{"n_kv_head": 4, "activation": "swiglu", "norm": "rmsnorm", "attn_scale": 0.32, "init_std_up": 0.0409, "init_std_down": 0.0, "lr_mult_down": 0.7, "lr_head": 0.00638, "warmup_steps": 0, "decay_shape": "pow", "steps": 7611}
Each number is 128 + 24 x the weight over its row's rms, rounded and kept within 0 to 255. Layers, rows and columns count from 0. Numbers have three digits each. The size before them is the row's rms in percent of the matrix's.

# up: layer 6 MLP up, 320x128, rms 0.245, rows 198-264, columns 64-127
# down: layer 6 MLP down (transposed), 320x128, rms 0.102, rows 198-264, columns 64-127
# gate: layer 6 MLP gate, 320x128, rms 0.22, rows 199-264, columns 64-127
up198 102:161149137146160148106116080169099089156110169109111137130147127133146137112135144084099096125161159127130147134119135074150095107091151118120138129135097146123119137127136075112116081124123132
down198 101:127142148140148128138081121146116127158145140098138095117128116149165096136102146121083136126134137092166157140151155096116136071109121103128108157136125134188142144110131153135095123099118101
gate199 092:093083092106176105108132120148205133087124140144130146110147130135128132083139125134154122125118115087086105110081095133123146166101156114119121104107138183141141091155127158146098153141120145
up199 092:139085112127173140136108102126077110127123118144157191133142130099141083090133136123119129099143137113115165084115168142096101178090137128134140125140138104132102149114157155123115146124152175
down199 093:111129073102133177143139135126174127126089099164140131100122124086138132112108113121150129113107153116106153099117126135146139114145138095141129129143129155100116127196167118136096172146107109
gate200 102:164154120137126135117095133156114163114127095111100134171131112151118119154154117100131113150134140083144179119151143099101104141125113122115124163104140061191113101090129169106141140120110110
up200 098:112149138128122114140124132122110121116183105110167150141122118119139107177131146162095122131117084107111124160123159077130157111113122109117131171136101133165111134121124179140111101149154130
down200 098:181126126126147128130105171137102114125176116145137167112127123129147092120107119136111124129150128128164162159099144103098125130107145066113159148093135045140126099114114117155164117112104167
gate201 096:151112096176115128132148101089103142130162121091123117140117119143113134157170100085159131123141149116093108155140100135141159147085121081110147113165124142136127154176144132121159157125173146
up201 099:130109100112122132126115150176095111100096108094123116124139147153095114101145131127163113090128149110135122130125155102086120126142108148116155088111196136133172100119138090161127136090124132
down201 099:167142098099165133123156100133138119088177176096142124099144121137110146088106160150086141155095106124154155115114147131146127136174150153176136138128150082129087107123116129124152154145123117
gate202 118:115147158143115175090149101134084099138126128142125135150133122131110117096187114142134113129116117085108120117137124128135127122108119125135135129129127148151113062176130164130121142115141061
up202 103:178127109125121101129123158117149084088111134135099134112159152060152169167143157136144181100087105196129128120094114100152111152100144116152094113180105120133130101133132129109124114143122102
down202 109:168158115119083131145109180132135137109103149109113146135140126138141119111106170123130141119112128132106125144131105115089136159149118105148090123162115077139186135158117144104133109100117112
gate203 104:135145152137096123139115119130121156147105149126137072183141088150114139116168119099116147147163079092125181111146094143113132135091121144117135121115174079134124116122168129125137155137138174
up203 102:078090110100124139130118173109184107109106138139147137124080141117110136155083132084120097134118153136136101147139130184108088110176163149108122185093141134092127135080117113156110125148100123
down203 098:072131129120126157123125140171123147131122132130114146107109107128126131122136148105089124116133173115101108116109152113114132134144161128110130177146157117091124151120149141089139184162136142
gate204 096:136129110123144111120122121134094115116157120123072117068110125095135163123137156134120125146134135147105166085145114126131169131199076129119113119136150107108125114181089101124129124150176089
up204 099:117139144155145134076111164221100098150134184142144110072127121134130132108115153127140157126093135143148127139142165110152172174135131130121094086114112113142156125142149107115119108169144138
down204 098:094135073115146141132106165132128184110133098132114108151123117108139141153149138159160107110133138113111081140124098142102068122110140140128154099172105133106140137143101189143104137154099119
gate205 106:158105125135105084133100125112117113136130167136135092158150143128108106095105154106173097175120136135123134135151154157075124123151147128087114138143122146127115133122098142101156074127134119
up205 103:091114121118118107151103129097107125141164136139125090134113176139086120099115139140156163153187145157123146145157129179137107112124175098083095136129114141146124114128117132055113116137135105
down205 118:102109125118161124109082143144129102140121119126158096154145115118128130106106144161133099154138181152114107135158143128097108124119099145096128137108118144158080103090168108141151108118110191
gate206 107:131103114140131135169086147114083096160192153179137122159112118187098090108097136190171143112111137117141110126121132155140079095123161152133163128140131160109107122128163121139117141154102133
up206 101:105142119112133129131134107089141093099102071127129153109085134086137160099119096105125104168167109152121113114130131147155166150188157128142113105100115076120171130132149109089151131110118138
down206 110:143110159111147136145147067133136143141131170116142151119121121148116133152136085144190142141126138095118144179129123152122125180109117103115149078108148134111103113110149163132159105102111161
gate207 093:112102091135117083126095138138161130136126129132113130141117142164103104122184082123146150084119143115125136151152091093148172092172156109098110135122120120137142078168157131116126112108146081
up207 104:122125135149149149123171151115131121143094117139125105104129147145107181125120168156119154111122122131106105109128140125139125134085154085125093106155106125041151150119133120125125149123104118
down207 101:134131096108151091111140080177107108149106137134132079115163108143133142137111109105126147116101105199135069137134131116120158116124143112130164111129146135128124119131151165131167114131138173
gate208 108:158142122116138124097067136125132121123124077164104145135181137118109118115100108158132105135104129115106166098185120103109098080127117141102133117135102091173085148095130162116130115105127158
up208 101:166102096152130153080175162082159139121136081134132122107148108129092102094130150108140147117116125141133134082055115107129110104133099150103128124105141125128124136096141135125104135171120128
down208 102:134118128113161124114086110111104214129121087135143109134134101150103122085105099127154109076158132139112115104119101103141126119097126152123119102158142134178122217121135147137113097110129127
gate209 101:138159116110088147141148160092133171119095068143112102155165124143155141122128168180125134134129120154174098106110129121103179143131100108149114082110129089131126162147117125092151139110142117
up209 101:143163136097144122167124120140132110125157105135138076092100161123101130129129100104168128131093133122116106101108144149125122125098112148147116163135166123124107141144119142147114132137111149
down209 103:122147151117147134162116135139087101088085169137100148098146137115110118121138153098098123179082124129140130122122129112130114100127135127112085110128123127129136141149099064147097110145137128
gate210 097:114130158133115126150091138115171091120129088092124146125121105115067093165141154077128136169117134128144135138182107103132132059141153129156135114109120160100080120089083163110118126118113083
up210 088:113102146097142101146092117149154104088120067085113107153114077118087122149136160099112105127125110120145144150147139098134118084163143131116144128112131187083145124093112139135132129104120115
down210 098:097092108120150146135115104158167149135142157108125089109148139127097147153105135130123144156139140136127118142124145108168162151139090159161120158122102128091156133137159093136164128147126163
gate211 102:161123079144073108131107150112130092110148120146116136181099121135131154119095158173130150135124119127104136099159098130102132125101139125134182146117109112097176125118119121162130157111109133
up211 098:110150153124142103098114130118152122180094147113116144116117135146120101095087146114142127180082092153105096142157140149087117098144122147133145169169108146125107089127130106088108133131112139
down211 102:152116151142116100181164101144143113146133106165140110140138101125111134162132159148143126144137151094132079171129129145123112153095126172122099111120167119134162147151160115140127163098151098
gate212 100:175117106149103124136133115153111115132139159156119099103179131146125122100120142159142155167104120199141187122140164116072129177177142137090132124114150188135137128127121110155157149110079133
up212 102:115149153113124140157177100128160132109126151130133147141164128106144138147126152124084172134169148147110118120128130163132098121104161165175089093084158082126191143138177109128130126144183124
down212 097:100122162114128115135149103086113113115129125115148144128130136121109087116131167115132094175106137103123126168176148132087124119150141152145134130129116120189207147162126117144134151132156125
gate213 097:118141129107138142143121120090116158153135135135080117123163127113144153137090156168117146108100053104127130117105146111144170156106141121139098146127129140125148186168096083131124133141184077
up213 091:148109120124131161098149080125111154125116116140135127150163119149128154140153125108131084112126129124129104110154148111132128126158179154132104116195128117112089147123136139071132130077143126
down213 099:113126157114141137121152132160151156133110079158117144169140174147171125116136105119093119078108083129111113127121161152147145121087178084130142128155137131122102173120134106148123117129189099
gate214 085:125136086111138091115123133132099132126121130129149131119158106138096104142113185118128140113143113125118117133127111113107151140155143171159039120171136098130160129122090136173156125133180126
up214 096:149180085147140149124125116063151135091124116160119131119096118126070105134149129128135146141135147145101155154150122148106118117113107097127110099125099160134151155207140137136096153148096123
down214 091:109088137118160199127147106142130098159168137083132135119153109098126141119149083142134113125118158094160132100165140117114116125124155129114110162135141132162120167070109161128164114166152093
gate215 110:122114103138111114150134162132136109112148147145117124123106100112097085203096160136101134123111144163111146112155160102151126122104131156167156126131141191133142062129089103136129145140141097
up215 106:112147127140118135164099188110141127120151102151146207144101138122144137112109071106085099086154113133124127146148134160151134160130132105089125096084162111140128155152119084103095152135170159
down215 103:159110142155147112130142105123158117135120136120160127107141123163124168142171131145112119111112140140119120088108088157102085148123164113158124171127098079097091150133150112151091163104164163
gate216 101:191092121111142121121102135188097149154086102100096118162102163104095141115136113123129152186152141102115110146120127142105148113142125159084125108116154129111140141090148157125135095115151126
up216 107:148126124103095146147141143094130162128141132119133102164096119197107129112109096106118108106141124158122138154093147128103148123120119154108113148097155137138139142150125146114123145131132113
down216 102:148121125127133099142126095150131126132121159149126137103106146111110106148189167130159134163133139150109123126163143101173108109086187096123134130171150138115143117119097076122115145102096129
gate217 104:152139127132123137183152116117115119132179125119152075126153111114142076120125126140157152121143097156111179154147112106150113110102159103156121118135106162089137124125132151106125149161148090
up217 093:114124128123130151157120149152161159102099187113175164151126146149084099147145124150119155173091116164085156150152114144136092122120114136122163151137149095114092120100141163121155167148155145
down217 093:138113101131109107143115111118162141148075120160092099157128129124123115127128135185117116124137122119122157118093089118121162070124112119134138126118110139150152083148124120131166089160141149
gate218 111:105143113150096099121108108154167128118129098131147112143096104159079107130148142126139165136142121136158153113149133145121133102132110173182082147136154163203129134121113131095123139127103124
up218 105:203131149183109152133160145093160140140108104159154105160092134149111072119119161156107164129108094114146136114135112107159138118150120153159145157135084166123128122127163102115085080112119118
down218 114:168092153151112177128098103142144129150109146143125131143118147091158099115131152133170137104139191114119133178125154125110117123152185136108081108116173146131099144060116135110163162144142143
gate219 092:144122122114128123112173103170143138104152108115159117124139121126124177151132136110128141157098105152116157161129092147122152130134078145100120119167157144126132141091147121128122144142123117
up219 107:107118109105140137095087147133145142119154152120115140158089135125201155125118133092144071141135104124103111129136141099119107116124118115146106187134094162135110167109139089122170139157152103
down219 100:129116111084074145137121140096116106119105129149061148140130117118133116134118123130112146075126126115154120143107126099135080102144111144127146122127201096055136133153098129117134153120132112
gate220 107:136112145138096122162137145092139114097094083143149149177104112103131108101160144144142110110144159145107175118127169123131153137127133115095129152155151147125138074096143148126139137141132136
up220 104:091086144143182142132105111134115121140155157081117095138146161118128149136146086118107122121113167136149130124134122157134125113082111140143116068119123132114184130185145124111164134129093100
down220 097:095144093120085152062132168161126132158111122095154123113172147143149180073092106137105102171117128132129130086108101116178137115129128101120141101128139155149110130135108110143154135150112147
gate221 102:137131137088137160114111138103125149144129128113091136131138124090145105106113126156197114134124100097160143161149124155138184108142154122101114148126113129126110092136137107166122098103136115
up221 102:114142133151135158113137133133147128081124107162090134134134153123166111139075090159122117144103093141113167119151141127148142166144105170095175135143093132079146137172164131170148118138118107
down221 113:117136153123094111130125131104146117121133128085117130081113121113080126120102148113125137117088107094163138130151124125143151085109150154168158086155141141188115116126121151155118084108134088
gate222 087:164109097120147106119160124119151095136115151098157113136139120127187098107120089155146141124138112155105135158148076130141121158155139130148130137177083100124092138114115117136143171130114145
up222 093:072134115101123122159173105149094150128119145088114142131098127102159147121133098120151106148131098110119155098181098138143152187124117161145093089140124138137138094105155115152093143107151122
down222 092:076151134125131131098128104096112128165173117158099148075145115161085122168130142111131129128121131099163155148147130094146119140101101127108162146097166116148178136116105129125097121176101102
gate223 102:118153090145130134129119109134136127126131139101094143110138164088090165133115094161186131068176120123164155125166115143115124135092139132150139123115127120137127075117148132117118122128122139
up223 114:101122172145141154116175142116128174127119152150148155146124101084129107117159139126142089133093133114156114155126137132164095095150086061156132142138148112127095151154146115123092148103184120
down223 113:149121141142137117127143166141133100081140141154091125162111105137143125085148130093125137114170152209123094154124114111131124128108140171138149119157143106104158184080109119086130118150160124
gate224 099:134166110089146134139107067168152151090114102176156135138163137117142110137142123117163168104144168137159092177148132090120135124090169132142134108139141138128125137125148145121108151130102146
up224 089:107138140132124101124124216099131124136152101118120105088056097098091149129148166117099097117125096141097126126157151122142135149125088134124147099120112122131135158166119156126154142146111114
down224 091:097123138126142143157132121120111102089142172143133184116135112170073117116126132154112180146126109095124114125111096150116128149173102110083096107124170153089117097144133099178087126136130120
gate225 087:107108145120125114122141109113105092159122128116125052181129122101089116097111163107157107138147107157100106158120098156126145141120131125148124156133134106168151104097118157136127120132162194
up225 084:109136130127119113125121155126124113150116134153079186153125107139130170084122120173146127154114177078091109130111125143134141087162162184179133108138151129100167140131142124112120082109131121
down225 086:135112161099136135116099145115123104098144139130117125131112115146131136147129136115133150116114173135107127123098141108092105113130160160158109161108155118150143124159142090128116113160145153
gate226 111:099108060130117127089119099073086136159180098109137105140117114163106130124104126119131105106141135150126092142111101153115127128103125149142129107111121108097070103146131107131134129129151130
up226 103:100097154136169149115087131110122109108099106064177137105113120125127170117164094146107099106159148134118109122133130104149162146134120143134127141140150152138092150153120095133144141196124080
down226 104:155140085105142109146099118139149107124110178119115094101124155107116093099136128080152127162113130118110140112144164095127126132133144153117123152148148143123175144128140149131141160126131134
gate227 089:156109134136135163091139106106111168176119151138121138116134149146082074144099122124169059107110090142089117096088132132135131088128126068148107070134142124137111097138127098151164138148126162
up227 092:116130107113135109143076109138068142114114140162103178105137146133119150098104093147109132161110133120127150127121110111112151137132104146117173152089145145124142099181088110123109154151140123
down227 094:124120095114094150151110165104103087118098112098119156131158133116115118132113148150130143162159123136145134161137093146110132116191079158109162202113106148124117115141094121115132110094139129
gate228 091:117113126144082162097143116144145118136139131132126143100127127152156096137110116144069124146142181160075142145145132164072139095119144156124120122086130145110160119117141136124113118147150140
up228 095:147164155142133096071144132136133148108144145120066150129089114136128172123129124144142110120135094134174081135093105174171138115169110117111129075093162150117092134108152116089128115142116118
down228 103:154127081170148148095146130148129145158156120103125130160125156189113102171102163135134109142084145099128161135123153121072083096120141120099152162109076120100105137144117129134163126124137127
gate229 091:092138159119133115151123133135125107119153064134137126135124126128133120125082163134142146149102072113125126142109123129117143112103157114108071107091137137147155104159137106083133101137137089
up229 091:134145113156154143102091112122117125113147118140156155113154155146112102128113171084156139098123215136093131140162102154101155156168113197109173140146144113156123121117123133115151137141140148
down229 097:108130129142098125131153121102145138138083178117102141136107116145078174117150142163158137146056107114156123134138120108136160141092134113119159159117091132124117111107104120115148116103118103
gate230 104:155132134140144145148106154158091158135116127092096126168130125096131148167089094139147139100135108114108133131172149116162107142146110121130126136138131154138138117125136101086102146151080121
up230 098:139129134134114120138094140121134130097115121148127146111144115122133144161065100158140115155150137188096140102156143138125139166122130117163110149072114105146131101173146133099122145125129141
down230 099:122114129130121180180109106157098132142131134113104116149146119174110117150127142159104135101089128137121179150120158162150100140136154061111136130157118167074107142138138093107128105144135128
gate231 099:113102096091139148124121103135149125165122117108134137090144113145110109107166112100090083118107127098108165114117099141086098124116139138119149108131100174146138109167127138172114130097146121
up231 099:118159133119107111121145155120090095122127149144121145119122102104124165122148113187143130161111103139113147148096143103125104093111147170113167113140127155132111134167076141172108142127082120
down231 103:140134119147141114157160118116081082138133160146124126151158131085162091130137140124170108136130122144120151159121090151092077137127101131138142102124141073132120132110109100138117091116101105
gate232 106:134144103151093096154125132144138106096179124111166159067149121132129135091110129129127139126108122108140105121130123077099106122128155133123172104103145178129116128106144106122153136158108115
up232 108:119113132161127082136113109084117173120085142161094123116144132121124151118132154123139136137147099093144170138131142145132152125112122094160107129115134120136200146124210139093138134138118107
down232 104:113109129073169155154136128078161140104114150109098155112111120103086113145129115128141142103105111119178107125122139135103135118125123094145167138091137111105079083166182113158148141119097170
gate233 090:136115129111100151111079158109090143165084070117129140130175104122134116144166148163102195126148134124126090124139132125098120124125127164177145151119156107153127164106131157134131136151148164
up233 087:129138146169153106141097180143106123147134138145102133178139137119161124141159130154117100131130164131148116125105122134126127146126152100137145149116134119128155102104127175125127137119140168
down233 086:128104087124128093147168172110136131120136142140069127114098148136153119115126093129153116138094155200157116081128106136160147128158116106090103142131158154079098109139107122112157118125100101
gate234 095:156097120116102175105169129155113122105163127121104138138125127118151088130136163129149096098085159085155120114112100171143139098113143191105124142116106130136116165153120084128139146136120125
up234 098:139127139137148180187125151165124110150145090142129105161091138136068095143137169159148131124111135112131097076117111128131136113113100159111147158130075158134148150134179152125106161110094176
down234 100:163131113134186129078120147140090128120183084151105161139123103121129140164133131126133108129164144115134144163130124137095119109146119120169126190162120170143074107147108133168134098139154133
gate235 107:137155103140128125131162134059106088122154121136146090136107104163139132184102174130108153114168149120121129117138107118120130141118137149115110124124114115157093144209146129147110116143118133
up235 105:154093118147136193160147106152148160108128135121114146156103133138109113107115078121142117122123121142133102126094134128151135160137094140125101137075085120099145112149149159101110083134152146
down235 111:105080097139133093139172154137082112090124140128141159126094094180127148131098152128095110146132122084110141073105105117143136115129097171120150129149139120146114142152149129105089116164125151
gate236 097:167110137126120151119134109106111129104127097150114151114128127108151154087148145114121080123132104125113107104175097128108124101117155104128125121109106142149114082157158127120079124104127172
up236 111:144130121124168106089116130157115156119096149108075150167145086146112084099086107106182098138151137177148111153107185112125115124130163144139140127117124162141104131119124104122176127136150144
down236 098:085103116112144143168136117109149103153130125080134135127157149134118177131100135161148099158131101126115179164111133134118162151146166131095150095156143111168082111120131105105165103135154111
gate237 105:127121104141118140093144146156174104156142085130140156157165073132107098113160104153088138116118208126096149136115096143141169117115106137169151124135127120150153154187156122175128151160144144
up237 105:133100127125147146139145095130142106129103133126100120139155102160120108152108085163119135143154148133123107099091125130097162149083087112113160112134115166076125129141137149162112121147112070
down237 101:100106142144156128066112105151087111158130130108119157174146123156116142129138097118134108130159129144095106125133115138127166146096161098137191152112089117079112185124104131145126098132127112
gate238 088:131102135142112146137140124158101122135165168130128156111121121149095124112082140121116105115132131102136165155116111122107129157184138074134087114121183132119131094103138113147140127127140166
up238 097:137120142131084156137119141115124085151135169156115147113088106141136129131107151149116110132145098152097128126138107108122083155118111144163148101184143091156092142139116110144131137111124135
down238 092:121150112117113115117129109140130152126121148127129127100098128102086104149123136153110114168115185121119155143153128104105171091132202080149130152095117140116177137103102188142074124126126165
gate239 104:125158137137147140118084104155133166132122075117135137119129121131099135174113103162116130109088115137119107126133110112127146160089117121158147139124144107109055080139106157152135164128101138
up239 113:104115104102112117130178119123098150137080145119086118132155140122085088127117169158143122123174113163138151138127130156104150160124112122142133114104100106114148094148150126141153089096155121
down239 106:076109137134057088159118112111163143110083133100161130154157138085158117107096127147098128102143124095117162097158113133116142164130155109171114123129131161100142121120095130126141170178144146
gate240 103:145134148116124130120126168112161125060149143129140160108151149151075098141150097157125117140138136122140128098149146082119132112104124103122113111131125133137125142104083119148169121112173169
up240 100:126124147114137071134131153158115121142172133159084136160121116110116139173099126133097101134129143135109125147184148122133087104167146137083178166144153159105163141096183102108120095106130120
down240 101:139132100144096153148117119124126093155134112044100137148136187122160166118127149126120126142153147106160104115137120140139107145129103131140151117110128114101095119138155077119131096110059138
gate241 100:107118102157137134138174115138119150111162140146117119206111126143126142111121122147133124168136099145151124113093117152120082135136108134110147120124110124101150160105116122159129107118109130
up241 099:145133183137117103139150140149084122078086106129114121172137133160115107116116115129129118094104135127159126128134140141138149141127118119172120094082094122146163126088133135129153127133106166
down241 099:124124110125112105116112125160107100112136108141162141115105054131132133153111111139099114102121146073116133124140158098182137120113197110179131114143129133136162171133105135131160110081155137
gate242 113:099098143129123135161165098092132135118109130114099181165109119119170133086183163134140145130115146082130123140102108084088126106132104135131140121134127124060146128124143149108119104083112131
up242 109:098169107122103116099094156191152147115129115108164113145152084116118121125153122139158113089162132113145084140146111129152140148175152173164114153125093105128142127131135139097140129147129124
down242 106:134126098105125106116105118139149165122143129162162124153179124121151124106191118154120123130152129141135058167104144134132122134126153149142120117137125162105130150130163140086124142105102126
gate243 090:146139144159111081155096114146100201127105125150131130201154134138134145140127127138113108086137108097135147135140148112144104136152160143188147079147143139118165131120118105147125121121132113
up243 096:132080129126101117151132129161082167124109092163140107122118139137104174145142093103100118142119122118134144096142152102143150076112151125134153128137108130136107142118085148156096136137163189
down243 094:159134118110105139119145122115157064148131189091147144112088134125141105119119146147107135141120138139113158156149111161144125127111082114119131099120134144111072145090130123117087117140148119
gate244 093:091148095139152104117139078110152124134129112105163140118158109131109101156164102115120172113133143108137160135143138067125143104144120082087100131098152113167156100117106117132135069111091126
up244 105:136117131120115178134099152153103119122136147077111141128156103138122111114109131137133104108157139146176115097129187122098133165084111139152123139075107096158124143170140131162116162137139151
down244 103:123102106141080150146106106105104165074114131141144117125111123144126088152150134142131130134101171125120153126106131092121113145092125145128126098169103123115092149106125137103134184140115110
gate245 099:107116108172092131110115116105141161105138152136175167136132093156142138112133136100126101112095141121103095176150156158149114092096128130179153110152126171125129174184143109090150162132151094
up245 100:095158105129133135128130080161118113164081139102063133127166133132123158127107120154167151155129113127163158138135104108111118119165113129108080124130104137114113091152065144130156093090116158
down245 100:113107145093083118149171162115112115119155167161156102134124104132141111134120126066145149118132114163143148083084166129123151086104126108140155125148137104125147151113164075089140162134141112
gate246 105:144112119164148118102122128119130159087114077111142146174126137132098124120103116144136094102085141108149121075128106132145133146154122121135126130111130122087097146135085160154084086096101103
up246 099:091120150136138176084133095140107144118157154163125115104140099125194142111138126119094135152181144122131102137086145108119144132138125153147140151178114105159138110153143101148129165164168161
down246 100:101099132128161152113147143120136156124104107100106139165108130149155099118095109128113107120132103104118149155158126096178180090161178095114161137161154131118123080168136156141138114160176147
gate247 099:167138136126149143167117077077143117141138091118115092144138138152110130130148141118148140087106127116128165124153097113092140110097128139173141069123151156096126135139094107139111155116120123
up247 097:135139135188141128080178115135108099099147140112111150088101146162167149132104114165105096140111167136129107107133148162116164105121128071110116159125149117111126128133131100134115134140114121
down247 109:098121123096146113170155095110129103142095105126114137121130112113086163131117132118147150148111133103114151121163112111121101107122092139083136099106120100078144128146122150131143117137115157
gate248 100:135148102117137126131152163166138110115161160105163140144123153135129134134124140138126076138149149177153121162103146153151138126168158158154142151124115130166142117111110134168168126113134125
up248 096:130085125135151092147137150096058134120121121118110098152109131141118103144101135126148120104176127111117112133146131150092105154129100114112144077100114179083119124135115166115127115122131165
down248 095:159135131110124113138120077111136094117175106096104129097107169103096144133129150131151164147120075144109124097109142135082158142137154109150138121113113100145092171111098153105117157112119123
gate249 096:143135147150140102166143157081105145130104122113134084129152123155130138149147154136197134160085097122154143107124132161152177109121142160127110100146126121130137117055144104160117137163120110
up249 094:109142137122117085085081141161163114104131110134110164112057070124129148133185129141114153166151121083146152137161134135119118093118121141108118108119107156116124106114107138129135144115151149
down249 099:161138155149067185112125152144094148142166154143127094108129124077122116087145149121162132166156112088122152146144123139139170119131114143132092096125136106088141084158154116119139107147140069
gate250 099:149135077138077148145111120185169153151109109110131142124083080146132085118126132171121075130117140116151113154143151153122126111130138151086130131106102150152112142136139142131144140119120122
up250 090:160120166155127133101088126139072121117111105147122125156163124092116146111149127136115114104131152083094101101153130087180099149096126120123133100122092136129127125092136174152130127102136209
down250 098:126131148128123101111139109115130122128180125153146123089110164135142127138124134128110167121118123106161111115092090117138129149148121120121116121170143058145142058154139132147123129142148111
gate251 086:128128147123137121135097086128113106159152113097130086155136137128151134152194136149149113113111096142123138117185126139101072152076148139132100111104077123184104130125115144139149127107151164
up251 089:124166115129113127098171123118100103079106139158137120106105135168127138169147117099139130128159110115122122097103123147097154101111140130149109126152186113136160145138113158143118159177115150
down251 088:129091135128127111143139108079139139167104159163143143139120148126126157131134100142113158136103136101127145084114169143110163133124105125119139134145140158090101182122124116135134140118129160
gate252 089:171157101121105133121134153132123130152122121147088127125130119125141165123134151120145138129133096132109140115135124117145134126126162147118116117094104153135126128138131103114127166152133116
up252 088:176113119123146157089164139139118137119140148124157119112148140099192147113128126152116122092137186101157113135143127112113134117165139130135098161126144102142172088110091118150084137125138123
down252 089:151144143151120129148146146115137069092134114135146146134134131103170122128110157115088141138155120098104115119134109085147122116122134184158102095143081098152109156135094134146169135068133130
gate253 103:150169158166113112120100150186125124145109151116122131129128137091145122144140136131131157113133141128135121119115156117179142108124131135109124109057114157140146083112074131131131113129145148
up253 096:134095130094126151144154098137110160151098093118108125108107061168154127123115094163074082116074126145083116129094116147137130128160107156127123145135107125108118095141142083084089111064120089
down253 096:175124165167106132141131140108130148120143100155130097109099129155156167122136148124118093137150134124090164136120103148113111159117156120142120130132071129155085120113067150108121110132150140
gate254 112:110137122124125121136164146101101112125178156118107149123097070110123178122152146101110170158140175161149141126121151071079085161111106143105123173127122086126119095135102104139092137079157113
up254 108:121147143126157138159081162123091140127150121102113120108129131120104129125141139117113105156103129151164176140138132105114148203189115162119118136140117140135108127097122109173141115115120096
down254 103:104111142127142121153140155121098153132129114157120161120168129121182107139077146114109115150136171121067113167165149130142134136083146126114142086150080135122130140118116122092121144143160107
gate255 100:115114133141139134130145103162112100174076119123114135102166106117100122126144131116119108145100135078098139086099149119114130130127145114144152110171138138144099095122158096141127071112103107
up255 099:115127161139087098119141176129122117164113097098102139164177115149136124115132094143103109147130142089180103130108078122108114134159106115110114115179115131130138147080105116143121099106144154
down255 105:171158120113119129106124163132129135165098108096108161133122159167116125088167119123110116112164118135124143165137092119111115146145100145141143107123138110123134103145136132101139126107169145
gate256 099:139180113100140107122153148104109126165149129129134121099169113099095177096103114163142098173139143165152083145118107165117118163116129120130106099109134105110132157149127185107100138094123101
up256 101:108145146160116109153145096116076090117145105157150149162167167142120160161134117119108110092100122097133101163130092136112160146123095170119113138118122142101152142126124151095064178131142131
down256 099:101086119130089156110148158151115144134141149144104130116119126151166124151092122115165119137097164123124131154097152120141180070131090119162119129137120166093145075138139143136144063113075108
gate257 096:116094151126097073117181108169117095109121151140160124135150112157105124084149149130124134167084143109130130147134144130147106157138086152178099100127146146113154120145124147119147109147120091
up257 097:076119137123138126142116124126166165113139106114150130120147118125145144154118151118128122067136155098175089073110113075132136118121133125109142157161096063143117128159100128102141133140092161
down257 093:114131113124158134131125119147143163157168114111132144147147150121156128124119117154120092122102084136176138089126110134116151109127094131123168123104091109057127138170092145111110150139138145
gate258 103:141061118148166147146096097165121131098124120148115085146110142135120161093172129079107139141148139136102124127153135138138133116136130090099130103112143120112128152176114133180124105117066115
up258 101:191133148116123183117081120081123122144134112143154098124144153132140114099156137112151120134149135111112138143096132101127147097120146074133121164123056099113109115128113115129111094099127148
down258 099:134114147106087105158086130160152138127111091147134098133164142165135130130152122140097080151115128146117122177108143112179082162142168121095141133124109108103132143154153125142129089091123104
gate259 092:115132114118120142167132121156126150118092115127139101165146145128133142103126109102153099161146141116161154121091122112144156114158106124130121082104118130101123103139152166160141120117160124
up259 100:087131156107141124111154115138139139138151152139107138117099124127111098141165115143105155121117160111119124121152150100080075111138162103167136169145134128095114140098114140116121141129114147
down259 092:145107117133117158165118125131099146144131131062149093152120100122127150094140093098135119133130115133079116113129121118144172149112106149148152157111078075106068125103131087127170166106112131
gate260 120:137137159116137155161119139109091120119163149130158109097187106172161133106149128148128097127159105129089094161151137162127122091108149145098118190127137141122159097119090124101098123102128124
up260 111:136121135134136132147135154138099106096109146136092111123145129119144128130130116147112128166069141133144080158164170109147119108123138145157119148108100163141167098163072142157091121087129128
down260 115:176118097120135108116148138128078179124117111154137100111112138098134150114132125116131113119131136144101092123148135136141085143109095161114153136093117112127165139120118137117101146081131168
gate261 089:145101133115135123111054085115161134180143154115137133092138124178137101105161088139100131112186168107130142108129143137104144122159131141171161107148103120119084171154068175156114131134104145
up261 092:149170104128113153133096137134152087141153160090107142130136143110103171121096128171138164145129108131149111153124121159111146165133108116125144099135114153089141147140110106124089147107139078
down261 085:132095108147126126098117123129139080155115093130148122139138126165127116110135134095095088112123164101107127119123140095114111141097109134147151141109115107165137164078122177167093156166134136
gate262 097:159137158156132125133160123128106166127191168102113146106092107151094146103154140127117134092147109143118104114118129118108118104092141112122133142124171147170061116123158110155129109178133111
up262 113:109126091119130145122077139139107069128107108135117135116133099132130122183080099081123138144112126098125156102114125072123141156124073118149082171121097120128134130112148117070132120149095122
down262 109:127097084138127116139151076137116129142093167096111120161175131147105111134146089116114113088144139156117122158110128105119099147133122127092141170118163113136101140115108097136144163111145100
gate263 101:153099125151129111105122094085097108104121140091159138138129112112121135117141186109116079073095151144096134140129136109101124189155119147138144115083095081107148141100136156121135119155113129
up263 098:159156149134121104174158097119115083163124103146110154162124101161131132103120118139165121128105103143110112117116149151138151098142124134101124099090100094148151143110129099127137166135113139
down263 097:108130114102149140136179112127107139137126110131121149157094168146141151091136104150121170124126132140133104156144126160157107153130118129159129120102120138192157173088128088098111161087121140
gate264 090:139119139115106132114139146084151086137133142120124148103188115102114127107150141116126111130160175114143144141107140127124112144113152103068131089157084121099122122130113121145119174131128125
up264 090:117165140161155151133133121153138157101111123136109142104130129143115116116137152120079153117104120157097129085111128137150147140130099121136108130131052136117102146174127090080129070138146114
down264 095:121102164174125141150126170110131126145138163083133092160108106095096114125131111113144140141144125100119145131109092103133137153104146115096108111174121165136164119129122123124138138153141139